Part of a small language model's weights: untied embeddings.
Each number is 128 + 24 x the weight over its row's rms, rounded and kept within 0 to 255. Layers, rows and columns count from 0. Numbers have three digits each. The size before them is the row's rms in percent of the matrix's.

# layer 6 attention key, 256x128, rms 0.179, rows 253-255, columns 0-127
104:113114085176116094136130148112152128115144165158132087109162120153129160130111070123110138131108142116129133101123140086139142140123170131129121114156106129139200168072117102126143111118112052146101119172146104140128153122150134132087083141132164159129104159131142155118100126138137135110079134149111151135092127118112133119119150178145110121112159127138143101128114107113172133117110
117:137136125161107141114093125116092119117138114119174119139118148136126098120150130112111148111122125118127130171169116127091155104174156121162155134134133149150133098190146131148159186096130156108117145092113107152141150105133098154219119122122090143114114156100139138145181127127123133120164113114133155088137115102152104166150153140125123163161122098162088152112119154128147140127114
108:132104153157136060131139114145186107157099145149132083142174169097108121169129124123113115067094130148124130146116168099116107138125101119105095139143068160113131137108150115123145146117133113092089103093165170131124112117132092143095150145112122116109095136141137121126114147100134141132113126109095124125134130135159134109133123066131130099095180090117135135147119130095148140127158
# layer 6 attention query, 256x128, rms 0.198, rows 254-255, columns 0-127
101:120117126127139131124170123128138156150096108118102107167116106154126145121120128159166166102120139118152137142106132167160140127109108191104130114177143121101153130098082098128117123101122142093117160155156087147105135130116165116130111122143190121144125188144136100142140126174116083189131147120143101119157144130119160105128102073133141147145155110094114113128137155124140171103120
097:113142147128114130135149131134124098141125159098147120132134139114146083112157134127152148147162112110093100082166092085118149119101105116103148123117082183142102124113147138123129124135132132123150129117143154124108098081104139088157113091101143113128078136183100141142161087140100140103101077130162092138117122109095171152095093130141076127143098127122153133137104147117092163113155
# layer 6 attention value, 256x128, rms 0.182, rows 192-214, columns 0-127
101:103133149142110140119066141120125092089143123140139119107155080115131120122135089113142156130138147133096118125176144091087140148136133119121160123180127162147122178131156124110134100098123084096060138138112102127136125109136117108109122136107157109142100153144143158162155106123154181133123098123105085147111101085098095112144146099150098107153095100134150098142135116141124105134167
120:116133131112169117094121136142133133161130148110097176129115099106118115088132098175146087173121089123167138148109100098174094146125119146148125142122085093129146182124120078097149140090158115130119166113124143163122140143123178128145152164185146132152162085125117108112120125177162079146144119116122116106136124114150138137129102154157140098131162123100111148113143125127122139142132
127:118126099147112148127113111081138134189151116166127090142161129106121130134134083098086148138116112123107137132123129143088134088146119096126168109118163140131133110126125146138151114086120110113104121113175090144104122104118083139098149077131129099126149148168159181112107125095097171106111112080113106165146071105139116105141098149140144141133126157106142109140124120140156090108140
097:126116107129105119140161112108156098127140125137139156168112153125116149088134113134129097177094101128132121150093164152149132131150123098148122143146146122140125160116089089115120155150122176165141120100184144148153157144124066153140155160119134153082112138137105129109106157059088112099133122153093161143148130117137104121123142132104105075126137139087135088126100150155104136144110
121:105115170100102098151107137111117151153108161142115117130136085103151119140153146172132173109131096106179149087135114111143138126168124131157095163132124137163129126146113086126112116141154109170105127131085124116117133092125204114130170120152149168105090126131118102116118116112156094137153133125151152090138140109122145108094100128159121092139128084121146116167142124113072135116115
122:133150110121135132122182112112153175176140137153136142152143121135079115092125116162101130133084151107115139112110113151148132094123092122133133136079118113127181103130141119148145169133154147155198089131131138129173160149116100145138154087111125083148133104133115106105118144101123124136133152107116089110146133126167107134136077184098123176091155136117118136115136116133124123138093
104:182093137092157120139115119096116137149104098148147112129156150162162144114131111138115146101138136142111122136089106154086105121141114144151112096138158109124135127141113106152106172116126119091149133107145131156110100093141163151146086137149127116141136115137159129108081145087170111170123125099126118136146113114182106155082145115157190182080072152146121140121125128133142128122151
119:091158115130130101157086126127164077164134129171124102161164124115197093159128133139125130120129136103113109109140160163136076126113080097109153143169145181126143138128100150097171124123101126129083132143113138145149141131136120141137120131145123174106128085152106150115157121113100146113159120138091143135121072142142139112151152136121087138137140148084160121100109131157150145128140
114:107157149139132119094144126144097134110133154098087153161125115108102114125079103149139117095106127125139131143188117110129123156097144135192134155124096122121171175091173138110102140114113131131129117126082148105146138144116124113148160161131110117146172130133137115152161105223115147115093113119174100107151147110142131130149109133119122146115122111134123162114140090087143113153129
111:108154137159111112106176114115121125146158103118134132146093143102138161180160116100092109093162138124163137117159175121134133108152097146139123134109108145154151122100128115137169125152109133154132110143129118147097131132118118111151135122148167144045141108137133156134169118120084181116111072156163100146138129119148161108116113145099128151151133086113142096101138082163108136136141
088:117156155143132135113111119097088146167122091082122126149111129113150140176138109082112165152104130137117134118152163117121084118106138109115135132122091138101126157095115123098129174109105086075133140091106135162117087157139195110148175122142129125164194080084167155138149114140145135153115111108136114150134128122158159126114137100147147130151130132139132108120134149131116100119133
113:151183112163204129098168130108119150061105133113123140157113144154118163106134094100161130160093083104128168119129118134128142125134101163139123139108123137172127132122135096099130152137158165137128129137173120122144153137137125079174120148131115114133112141125120086126097112134099094127115155130099126128085167130128134143138156075132118110110143111095078125143122136147095136145147
113:112118129100132168090112122143149145129119127145134095139138124133112176127131160139143147090149171110177142133136096099148140046162099112123129108098151124087115146130129152172106098159170142118125137159111153144145143120111163140140104176146150140109149172160108157128135142134153159112177115137123158091108157112164136079108134143132142121117165078131130104111109138135121158132116
125:161101124139145129117098107113152104129116127151153117125108167112128174094106147145117144095140080138127112129117134161057142128134181113140142108180141141114144101091125087137147111105114097115149127104108137125087111120137135140169094125142137117152129140103141120150100135134113100156166128098182137133162131129108141127087146102146155151106063120175130124151120097125173099142168
132:116090117125085140125161100106106145133118104119146088140139148114115162155118160073100188088163132107132121114169162125140153099140154117143106160140157131110065099112101153140125149165134158143132136121126104115120133136114093117109167124116162130104090155128116172149127121049119153144128108131138148118132135130120149137136117103107148091149125111146133116158104144136083164087131
091:145167113138114145119171137198185156098121134135154165109124114093125118132102151153148140134086173103144129129168091103139161134159122129141129153110119130150153120138139125100114122149161174100132135130138121088124155108109102142104147120157093098126165121102099130144158121155138121116085158117108134155076116140078167117124120115121106142128104154067151110157153148136159127117113
094:131156160143171107137105131096131130144144126113126155161138136151163163114167135107121119142116114166136128121101157142091090081112089140128132109117098117135159142104135119123149151092090117131142114110113150139158112157107129134206115153155109096098164090135136079139135130087096123112144169074068117119149167100132103118134158171157101120110119116144108137140112117142126142154129
122:114163111119104151135153117099125164172157112126182111120116112125113114162114151090090130104122143124102133093165191128135130113120126100147079103144123154121131117152104149122132164130116072147158111123116147141120121140126125120063161101123122099108137107132176159092173126097135160107144084136180146127140128135123133150143085109094164125109157147128183132142127133146106134132123
123:080154144147152095116087130166119119154124120119117150145102134110115150148133136156127074129138054110119138099141144145170151138116149140142153080170131148146104139088146106116181127084130142132091138145122143135126131170155134109138115123152125128096152137131139115133140091169109141133142108097129121108116123117121141102130148098157130088123143091133078107112147081118120119203158
116:125127102135147133154105179118140170130153133099150089088115142128106114156133104161111110100121122073179178098114141119109139149119098107141097120126129140131142140119104105113127114129134100179130142151177130088096112119104172109107150118147146150141078110129135130125136083178115126111173147127166125151136155142143131109151094122144167121143112094120134102087126150121114094112184
109:110133143102094137134093122139154156119097154154140118144144106115127150163102136127128113101157087113120109126152136099107141076164150061126131113158174141119138107104102151126140079152096120137082164139099167098148140112149119120114078111142142154081094165133106103140098133119143165070184143154147146136113125113108106101140158122132138155120124118157147095118122128102140128118147
122:144129139123118167145124111122131134177065143139109138162163132110142160132144074146151156162089132074167147108148109157168140120113105119155137132131088108115112111100100151105157138114156150129105148136122198127134110159164146123128160087180123150102095123154068115119107103156132125154070135131120096115129113143130116143131131154134130122140132095110094120100123143131138142109126
109:158139150130137097091113104136146139136155151161119113107104134115154111116110121164157145121141185139135099156168128122092086097135137142128109142122108122099136141130152122152102129150137081066141115161103104151114107127153139157155114149107106144163120081117095137111167145153166134146157129193142125102095118138177135138153128130143121190146116145168142177134132115126149101109118
# layer 6 attention output (transposed), 256x128, rms 0.151, rows 192-214, columns 0-127
112:131122148143119084143096160108156151139123139105132115107097167114144152119111095093168112104127106142137105133140114136138133127125131138122145100190132111128137066099130160150117130101126151115113142135109122163127156169180111115115111118134134187127106125113095125149159096117194108101180133109161105129129128118076115094159126136127111136155127160165123109149137111095133123073090
100:120126150097162173110138157165081129158138157122210124117119135146094106130117135185089110152152113109146148147157135106123098154133118100125131126099119097127130113105142131153162105136152128181117111092091124166129128118077162150132138131141139163131145142121123092118118140141159104157141137141130129132101128140143108133096108110141152128126118138150058151149111136158178105139171
119:102128142118139102155141136087091088138124095167118169113156124113188114085126131122105112123092151126122142107100123148144135133121125121102149161185127122126144094099108168134110156151098138108094128110130077136133121152156103141103148088148134129141174100135134126136090126128155140111109137126114168126162142107136142136121152069071144144138157120097156150110104172133096163099106
113:122129161129119116119104099118093135145130128169107159113167135124146096139102139174078111098122143114118105152126127122121108140108115101098136172111098123122105155165127117142129098160155164098137112117147139145116131094087098088130155154150100107085153148123109157112156132122144147112109119139158153114149152134144128130148126137126101128111132088078136231127099160150133173109138
128:135136136112139134097085142128108147148126107102179096132146137120123173181121176128118113111137155128112121127158107075181101151144142160137111121118170139138149120104149094180160124143170149142112105112173129111120121117122138130133134151140125152071116171167147139176159129108146079153180143109133137101104120096113142138137138123140156143102133112152116127130134100155146087133167
130:157149153106127168103176105127101102130107089138121154101163098135133084112110123177084096149123170134125154146122127084105101126148128125133101151072125096096089162131097140160121117151112097128105079105132116100118113144126129143117161145167157098155129114124138157091086142132101130125077097135111167099132105119152145144100119091091120130104140120132132144125135134146169141136137
113:107129139142130104124158115119095095124143140171132124110112132126113155150147140118134146172067146100140112084125121146117123168172137088137069132123148107124140118135164123104150162100142135157159142123129124141116123100114166142134093084115107138154152093151145126125057166122117081102135128124114100174119124138140150163105158130082168140138166142117093105123119132168126170151126
112:110147105075140161128117149124087090131100112130127186137154115155187136109083113173114152071142142129148099112125097117116137122107106139128150108112122112077089108128104090146101104115121148131111109140132108155171110124091157124144157069109125149108177141112141160136116118136167158143140120133133143105117139085125129133115126079143116096131101112092152146139122141138119156098106
120:111175121136118163137144166126160126122120169098110102120122132091094102127121105100137085135174094159140159182097158118116087087164122118173119147129116129139082131102130149121121145131091108133116169098112136156142135154173135129108130140146146108155128127118096102125102142132119142140125134156120099106130097171145090128126106170142124142127153135176086095137160127091141084158110
116:169153109147133183117130165152131142151126102109094141153144103081130116115110138088122126110137093128133122099089168152130117111117139143132145171132073112102091139095110096142095161118113113107115134095125138149094137139177125140087135150124135084143142122109165095167119124135127165131130148125130161132132107103141080134136116097129104158119125133118180162109109154080097129123073
102:106180122142156152136129140113116119124141161134090145132114125126116117097171093114149108137089106125131108121083108195125113153146122119173128157122103092125147123146120141111137196107123139142125139106136104162115122145165134132092142100139151114184162122126162074140069155163141112111124140121105102142135115118156079113091100108117142131142163144117115138116164127138077119149110
115:149139136142118113164098101144095131137092168130136121125136165092097092140135118159140102190107109107073135153091119155102075122116154107122136160117075130100160167178148097101129125128138126131141138134139152139118119128155118086146118165192133140112107138122122118095131118138107119131108138134114143146138084142131103139212134149135127164134151132117130176121117129138152142136143
092:123118095103122141099168138165131096106141080081161147147121127158162168159112151122061134102177158096135145098148133140125159125131145118097107131137180126104108132124112099167121078098125110151115123134135095115116162148096159136130123160113139133124107125100117123133174106099112121130120118118159128146099127136081164135158140120166134086109081148117131121160100120143127105127092
125:151115143148124102177145121126152117105131142146119097139154164107141139114166121113167117129105090154146155106127086193147100138133154130181081150162141135129117114114146161118096164107155138139159151150145150093119159111138176116129083137132119128136129093169139161113098121135108100113154108148113077155155163138125151133142161167107153144109185130139119110098138125115148144146140
100:125125110144126114138079122098140141083137100113087141159110115089147160136155142078113121097119132136106141105135144145129140137112120158140111155137135169138144133184112149133106151136132180096128141124181122106097118135166090098131142130124094082143130161096176130178164131117115121098136154102162148111156141135152122107129147116132109119118133103084184135115129161143065124123099
100:174118115141089143150129111127118163132136146096153110109104160136146107162106148143106128132174139152129132185125127130128148080128139130125137111121108135092124184152128159158169114155138110130137163138178149135124118140148071121138126161170143164091064133107104152139142127150114146198116086137128125123128121106128081105131092146108126131117141091116160119139115141121175118144147
104:092143137140149156116155117105108133122111148174074141136182106128116121087131095157119091131096124133139117110087119181094117169159130110156131155091093087103110138124090086148104142086134115128118131138139114156131161129131161141153143122151152138155161071144154091118098106124123148097092158146130126163133118127114128152138121113120134148109167120135099145082151129145121173122103
105:143161118136108160133113102135136131135143109121095124115157106114116131147150122103125110095080154155116143134111144125139137113116113141173140134153143087111124116143105154125118216129081144103104145098149107112091093156140113105122149120119152074176127141141156139129143157150133131122145120100097140078164116118152119099090085065104130155125148136084153115122122125114072120139113
114:134142122126164144154087140149164133120105134103156103140154078105108106077124081102121093090140080122123166128113138156116127102100135163161137136141097123162087058093112138135123177125136131140098136102109144143155192147118145105146144131129125142128106141128141097081130112131183145155127164127148120122168139119124104132140155115141105159120085131120100137128145107121150098120135
131:176144086133136149114109127172092096144126093123217094120141160118117150164145147102152133124109116133101136110151121101172101127119104144122154107139149146142152103114137115129117162148100129136137156150154135094140125142145150132125110134141117140124131124160114146115173163175125104139172115102104194105119126110120173146132124149112122133156144142151112150129107132094121058125161
126:128128101140137077135112128114151102108107091080132103128169110120193154166093150130131124091150120124103139127144075113152166098112132148135164124162181135109085118122135112147105124135120122138106137183123122114138182160119170103144104124119110114104101116122140138130172113111120131126094130110148133097149153121099175129158160164149117086132106108119162125127109105123112110093099
131:088163107119139124142106135140120121108082108099145118152149065145107136114131143143147084182125096109130113104133130111104115121135109152156136146090102111149100101161113174153167114144125137147102128127176098115164155117112113115119149088133148142136105160097154092135093167116157151131083132102144157105140131123154122137123157141161101092133164163093124154120124149170145082120119
088:142119123056097136116165132154102118139146139110128130114096177140127144164097123145138181147168126123159128128174105084138137123135163123110113112133164123094102155120157117146140113093127106185139103136118144120134091133130169159107141139088146138139139114121107145157111117137102088136157068132129100154066123108125143115149110112158158114151105144166129108169137103127160139149118